From a checkpoint of a small transformer trained on Wikipedia: untied embeddings, capped logits.
Each number is 200 + 40 x the weight over its row's rms, rounded and kept within 0 to 999. Layers, rows and columns count from 0. The size before them is the row's rms in percent of the matrix's.

# layer 15 MLP up, 1024x384, rms 0.0608, rows 1001-1012, columns 288-383
089,279,159,127,262,207,154,173,247,209,238,150,152,211,203,157,200,172,254,199,242,215,189,105,113,225,194,212,204,257,168,142,117,237,238,214,177,203,237,226,232,270,180,134,219,240,228,210,222,299,153,166,137,172,189,206,258,252,209,244,198,219,179,137,201,159,251,220,227,173,242,167,183,263,204,147,205,250,182,186,177,224,98,218,186,186,164,146,146,124,242,150,232,143,159,135,204
110,168,200,172,185,222,123,206,216,186,199,251,211,246,201,185,233,218,219,221,188,282,160,117,216,190,237,175,174,236,182,235,192,236,159,206,149,176,182,187,180,140,102,256,175,223,236,176,204,174,169,123,196,134,132,187,240,201,158,227,219,245,183,186,272,137,170,223,155,162,195,214,262,149,268,216,193,229,232,121,207,233,157,253,206,190,226,182,176,253,175,102,200,248,174,188,142
107,105,177,261,235,129,238,178,169,201,177,266,202,287,201,282,238,258,203,178,187,204,167,223,116,203,233,193,147,129,257,217,203,222,205,122,180,231,180,246,191,233,223,137,121,234,182,206,134,228,147,130,219,210,141,170,168,268,174,192,136,197,165,198,155,136,207,176,258,188,226,237,209,168,148,216,207,211,256,184,167,168,225,239,243,201,215,237,149,201,123,234,177,294,191,179,266
108,194,198,207,226,261,270,187,223,213,229,208,178,231,300,231,227,255,211,197,147,189,206,191,166,262,280,197,158,232,247,234,224,142,255,149,235,242,244,216,172,228,238,229,164,200,180,186,190,155,237,191,252,198,237,220,187,220,235,175,146,145,147,154,203,201,175,241,234,204,129,201,177,240,266,185,129,149,255,235,227,221,208,171,199,178,190,204,204,184,249,176,184,200,210,200,203
099,159,170,202,197,253,201,294,255,177,208,323,216,217,254,230,267,148,178,149,227,215,256,204,170,166,232,181,149,327,93,212,196,180,270,219,185,172,172,148,191,215,166,139,209,220,152,184,149,240,199,239,214,211,179,200,154,199,143,148,211,206,210,217,189,190,179,187,224,205,136,220,219,236,181,195,180,124,239,209,185,192,194,208,132,246,163,166,203,256,174,129,180,106,208,206,183
112,172,210,242,227,118,182,143,226,249,235,213,180,227,278,212,101,255,208,183,184,108,168,125,204,162,209,171,199,241,223,177,226,190,209,280,215,167,149,246,227,219,284,244,238,161,145,292,171,223,226,204,195,258,165,232,216,244,208,288,116,151,263,223,199,243,213,201,149,114,147,178,174,218,197,122,225,203,203,192,274,222,202,154,194,169,212,186,209,139,214,270,181,116,207,214,230
096,236,187,214,158,211,147,263,135,201,156,199,223,126,204,213,184,145,226,175,83,272,247,118,155,146,217,177,227,217,186,246,159,269,226,178,187,202,270,198,206,272,169,149,229,171,155,218,221,209,179,203,232,206,181,267,139,190,129,271,236,216,240,209,255,169,177,206,133,210,208,188,164,212,189,171,124,200,106,194,161,164,228,260,215,195,175,147,162,230,224,151,164,163,183,196,236
103,179,174,226,175,173,161,169,200,206,202,173,227,140,156,156,149,243,174,205,229,183,148,189,203,188,233,190,156,255,239,195,241,218,221,213,114,226,209,212,280,199,252,256,210,239,232,237,179,170,293,164,168,206,239,265,200,256,296,218,82,172,165,221,260,224,191,213,184,180,202,241,161,152,150,240,167,171,175,140,181,130,214,163,169,233,181,206,199,258,245,272,275,143,190,161,166
094,242,140,258,175,225,201,203,218,224,208,236,213,205,235,179,187,232,250,226,214,195,216,251,196,211,181,220,128,174,193,295,182,155,214,176,188,196,225,162,200,230,179,171,222,223,206,186,233,264,217,190,206,208,318,198,248,271,191,209,199,206,254,222,216,244,202,181,228,242,182,219,198,206,236,206,226,264,233,168,171,204,204,234,243,229,224,153,203,242,167,118,253,227,187,180,225
091,132,203,152,233,166,172,206,187,269,207,229,201,179,237,259,203,239,269,185,139,235,306,210,209,160,244,176,237,221,153,197,217,193,155,214,213,206,170,196,266,273,264,166,221,173,218,200,180,224,196,252,100,167,199,205,202,248,134,230,187,205,266,137,125,204,146,237,182,180,176,198,194,186,238,187,213,217,90,237,107,189,238,209,187,281,217,184,217,231,235,271,204,190,204,158,244
109,229,119,245,304,237,172,187,200,216,326,227,214,215,207,194,199,150,218,199,127,237,226,230,208,221,202,232,185,195,133,133,163,202,149,186,245,193,151,223,161,162,238,208,270,186,185,195,155,177,248,152,144,159,186,272,217,263,230,148,173,210,196,194,216,165,256,198,220,235,283,131,233,219,231,250,210,214,220,211,141,242,221,120,209,238,165,200,149,168,206,236,165,223,199,220,197
106,156,240,119,209,270,149,139,305,291,188,194,164,202,203,180,121,214,165,204,170,148,242,171,178,169,190,116,137,270,174,119,163,265,254,149,235,229,244,211,149,146,223,187,243,161,131,169,197,264,207,233,240,237,190,220,212,187,149,204,245,243,157,222,214,167,198,161,173,225,185,243,216,129,199,188,120,206,160,212,224,249,134,200,215,141,198,193,203,259,236,215,154,163,164,210,200
# layer 15 MLP down (transposed), 1024x384, rms 0.0532, rows 1001-1011, columns 288-383
091,175,220,171,183,271,163,198,173,163,198,182,263,192,189,228,139,217,182,209,194,244,279,233,232,224,107,152,188,143,207,133,241,197,188,170,203,226,173,228,147,240,180,214,205,198,296,205,210,180,134,144,167,216,204,172,173,158,278,161,217,189,245,236,212,174,159,213,190,213,180,201,197,194,210,185,267,181,174,220,179,184,241,183,278,173,186,246,289,186,207,247,129,173,256,147,242
109,197,243,259,171,232,191,213,210,148,124,157,220,243,216,181,154,171,232,192,268,129,166,197,169,180,216,188,252,166,179,116,110,214,263,157,235,254,217,232,251,201,185,247,166,225,203,171,255,239,224,208,229,202,254,163,152,291,183,162,179,222,126,209,154,187,120,228,242,254,211,210,192,185,225,162,341,103,167,241,176,247,212,266,187,196,222,221,153,272,235,227,245,212,142,188,329
105,193,193,208,208,245,137,200,183,155,187,123,170,204,235,230,196,123,230,216,211,186,234,126,203,222,170,198,129,222,210,243,186,170,231,209,187,208,190,216,170,235,181,193,173,180,125,217,163,184,204,204,156,215,177,284,263,191,163,261,212,209,179,236,201,215,212,242,182,150,199,187,297,198,166,227,113,174,153,222,212,139,205,207,200,262,129,223,226,151,139,117,205,222,205,225,162
107,138,189,208,330,142,247,228,202,199,227,216,213,205,185,206,146,223,203,224,112,207,179,156,177,177,224,144,192,266,166,215,195,169,212,154,125,203,141,219,195,244,214,202,239,191,218,179,145,196,271,265,264,229,164,169,199,183,209,171,138,172,241,242,252,200,151,105,148,196,249,124,221,235,181,206,163,231,253,223,236,229,197,163,264,142,290,204,231,216,241,171,261,191,189,240,205
102,259,218,205,115,181,184,200,164,219,236,241,179,144,221,133,175,161,162,211,180,184,258,207,179,196,226,188,188,161,264,219,83,229,194,232,161,215,204,142,287,219,241,231,213,252,143,217,226,264,184,196,150,143,183,200,175,146,207,185,255,161,232,159,190,256,147,222,318,206,180,187,212,276,246,225,130,176,202,227,169,197,220,119,182,259,155,244,149,165,184,202,254,211,271,159,180
106,214,234,230,243,207,172,149,206,239,236,200,198,215,165,192,217,229,170,216,124,161,192,204,219,192,222,153,223,209,223,179,199,154,206,256,211,191,224,234,193,236,198,242,217,222,137,250,194,197,135,188,214,182,167,186,246,190,200,179,204,193,211,169,195,220,291,195,177,112,227,100,258,254,209,214,241,224,262,263,261,229,129,196,197,240,206,107,210,149,179,153,250,185,327,155,161
098,221,173,249,206,145,218,197,220,207,243,280,164,234,255,200,270,164,105,169,237,232,222,213,210,158,178,334,224,130,130,206,216,218,191,239,270,236,278,238,195,254,191,233,204,225,143,220,165,170,182,294,235,156,166,180,150,263,188,249,240,158,221,152,147,223,171,245,221,201,174,267,154,195,226,136,223,242,233,194,223,149,189,227,138,226,208,211,175,242,198,229,188,211,180,190,231
104,140,187,126,217,210,181,157,216,220,226,155,139,142,191,250,161,195,208,194,234,171,194,180,202,207,207,182,238,269,284,231,256,150,163,156,194,168,209,227,233,204,113,241,252,200,221,197,199,255,193,209,283,141,151,238,202,220,198,163,168,236,203,161,206,255,154,250,192,160,185,219,256,241,260,183,222,212,193,246,220,178,211,181,159,212,220,247,198,249,204,207,182,191,165,226,228
095,176,173,182,248,168,217,230,212,212,229,147,294,206,163,168,214,179,170,219,183,150,246,202,197,183,204,171,180,255,192,90,264,194,186,116,180,154,199,154,160,252,135,210,167,162,152,185,134,134,140,154,247,98,123,204,158,139,219,131,228,182,220,279,252,221,136,272,112,168,191,277,167,134,233,220,203,191,241,269,247,234,253,181,155,189,176,233,225,229,186,184,214,187,104,227,154
093,180,226,181,221,191,153,226,207,199,216,90,222,188,209,156,217,143,210,246,212,239,174,78,231,168,192,225,194,241,173,219,155,255,293,215,222,172,226,169,192,247,189,210,194,255,250,304,119,182,207,170,185,192,196,276,151,198,243,201,147,223,254,92,187,198,209,279,84,214,193,183,225,165,164,227,251,153,131,153,232,215,145,181,137,204,123,220,138,218,225,228,191,164,275,216,195
106,210,157,257,212,194,227,127,219,228,211,212,135,204,184,108,246,146,183,195,201,196,170,200,226,209,197,188,210,217,175,267,168,152,170,228,195,230,182,168,207,177,258,188,154,187,182,233,183,220,228,203,223,213,185,150,236,225,227,164,154,162,296,275,229,202,195,252,156,122,328,153,187,174,167,198,247,268,156,144,193,258,203,236,194,219,246,150,287,173,174,176,233,220,137,163,99
# layer 15 MLP gate, 1024x384, rms 0.0582, rows 1002-1012, columns 288-383
106,179,155,254,138,178,298,228,175,249,228,235,186,147,224,212,140,238,159,143,188,217,199,150,221,203,136,222,217,198,209,190,164,192,209,181,258,126,203,164,359,194,199,211,164,235,201,190,261,98,221,154,182,213,181,189,227,191,195,259,190,238,185,160,137,204,197,212,216,218,202,192,215,174,215,174,147,238,172,292,174,138,251,155,173,192,128,193,158,286,281,174,150,209,263,164,273
108,156,225,135,252,223,206,234,141,156,209,226,182,222,239,247,250,119,141,181,199,222,137,193,218,190,176,184,226,148,219,171,206,134,154,229,132,105,204,292,201,217,204,165,271,220,292,249,160,171,189,247,203,171,155,203,208,162,241,171,216,235,182,192,255,236,211,187,268,151,154,242,165,182,302,201,204,209,212,269,136,176,214,152,214,185,253,163,190,157,267,225,85,234,212,206,232
107,217,196,223,292,152,213,216,164,232,244,189,79,204,183,200,251,184,160,255,254,240,201,186,240,217,246,209,227,165,193,212,153,116,165,257,162,144,215,215,216,230,221,177,169,211,233,157,201,266,252,211,159,196,144,208,181,185,185,245,136,220,202,222,149,194,139,172,208,184,184,177,229,219,198,197,215,182,198,210,253,180,172,202,192,247,188,216,211,154,169,210,182,213,211,168,205
100,187,184,172,174,213,134,279,177,238,231,209,223,212,199,160,205,154,144,204,163,230,174,176,193,120,187,166,204,169,214,290,258,213,231,184,143,214,261,230,250,243,203,221,209,222,149,302,253,210,110,198,206,187,186,323,211,140,197,224,183,186,171,148,169,207,141,166,147,193,199,246,211,197,169,217,235,226,157,250,171,180,174,69,274,227,221,149,131,213,168,217,261,214,228,249,171
106,148,234,176,171,258,181,213,283,223,159,180,226,201,248,214,246,187,267,216,149,281,239,176,188,237,193,262,275,205,192,266,217,168,230,139,207,152,218,165,140,238,163,136,206,255,242,148,223,230,179,264,146,227,137,264,216,91,203,171,195,222,156,178,225,185,224,161,178,220,245,211,182,218,196,269,206,147,195,257,230,173,185,95,170,222,167,134,212,158,165,242,241,210,231,296,191
097,180,254,214,172,212,192,227,186,154,171,191,310,218,245,182,246,162,137,199,142,239,238,167,224,193,198,263,228,253,262,207,178,250,174,223,169,128,248,145,271,155,152,199,120,204,209,209,176,173,204,217,217,223,177,232,167,163,148,227,218,265,215,169,208,184,117,204,174,173,217,184,198,201,169,225,162,208,215,193,146,203,205,192,249,212,195,144,151,243,191,204,155,196,237,247,189
103,200,209,179,211,171,133,197,169,193,215,262,249,206,211,190,245,262,237,133,196,236,155,165,128,171,191,249,118,195,221,257,170,224,168,134,199,260,186,230,159,245,212,202,219,202,224,239,213,213,210,186,195,210,187,130,226,189,149,247,165,168,248,228,206,171,130,185,161,187,229,184,254,159,117,136,219,220,166,150,235,228,175,206,201,219,232,169,233,226,171,178,93,174,227,174,155
094,213,160,191,180,139,212,253,234,181,227,193,215,114,228,157,224,163,216,193,186,260,130,154,203,172,238,236,148,202,133,199,185,207,166,239,202,205,202,233,219,188,252,225,207,161,192,236,240,236,268,152,190,211,168,245,196,216,128,196,150,197,221,239,126,179,240,147,235,189,239,205,207,266,202,168,218,196,203,166,192,257,243,223,219,190,171,212,185,183,187,235,280,155,198,191,231
089,231,217,144,153,291,210,162,289,152,194,110,233,245,160,116,247,181,264,237,199,214,151,249,156,244,158,112,261,206,241,246,132,217,239,192,232,210,250,170,154,164,154,167,219,209,139,286,223,239,290,189,219,232,213,212,175,213,195,246,222,178,152,207,258,198,264,164,184,264,206,198,241,237,179,163,176,167,272,110,275,204,176,168,229,83,124,197,124,164,162,191,98,246,253,242,197
107,266,137,206,222,243,210,236,117,200,211,199,172,201,219,269,176,137,175,247,124,177,196,181,197,87,211,170,177,222,168,80,140,149,194,171,141,223,126,215,258,254,292,216,197,250,244,223,152,207,230,140,226,189,168,253,155,286,221,227,218,211,213,213,218,175,202,196,181,225,269,138,159,204,266,234,210,221,186,203,183,248,170,135,163,212,173,162,169,251,272,174,131,233,245,210,166
102,197,226,175,193,240,183,191,287,201,175,244,209,249,224,211,170,217,209,163,155,146,201,150,268,146,166,220,312,189,183,248,193,226,169,145,213,221,210,245,158,211,212,228,168,184,238,203,178,292,205,150,222,226,246,237,194,253,192,184,211,170,193,258,157,159,215,198,197,184,233,160,235,153,239,190,157,228,213,245,181,195,169,147,280,179,223,259,184,213,214,150,246,231,250,214,209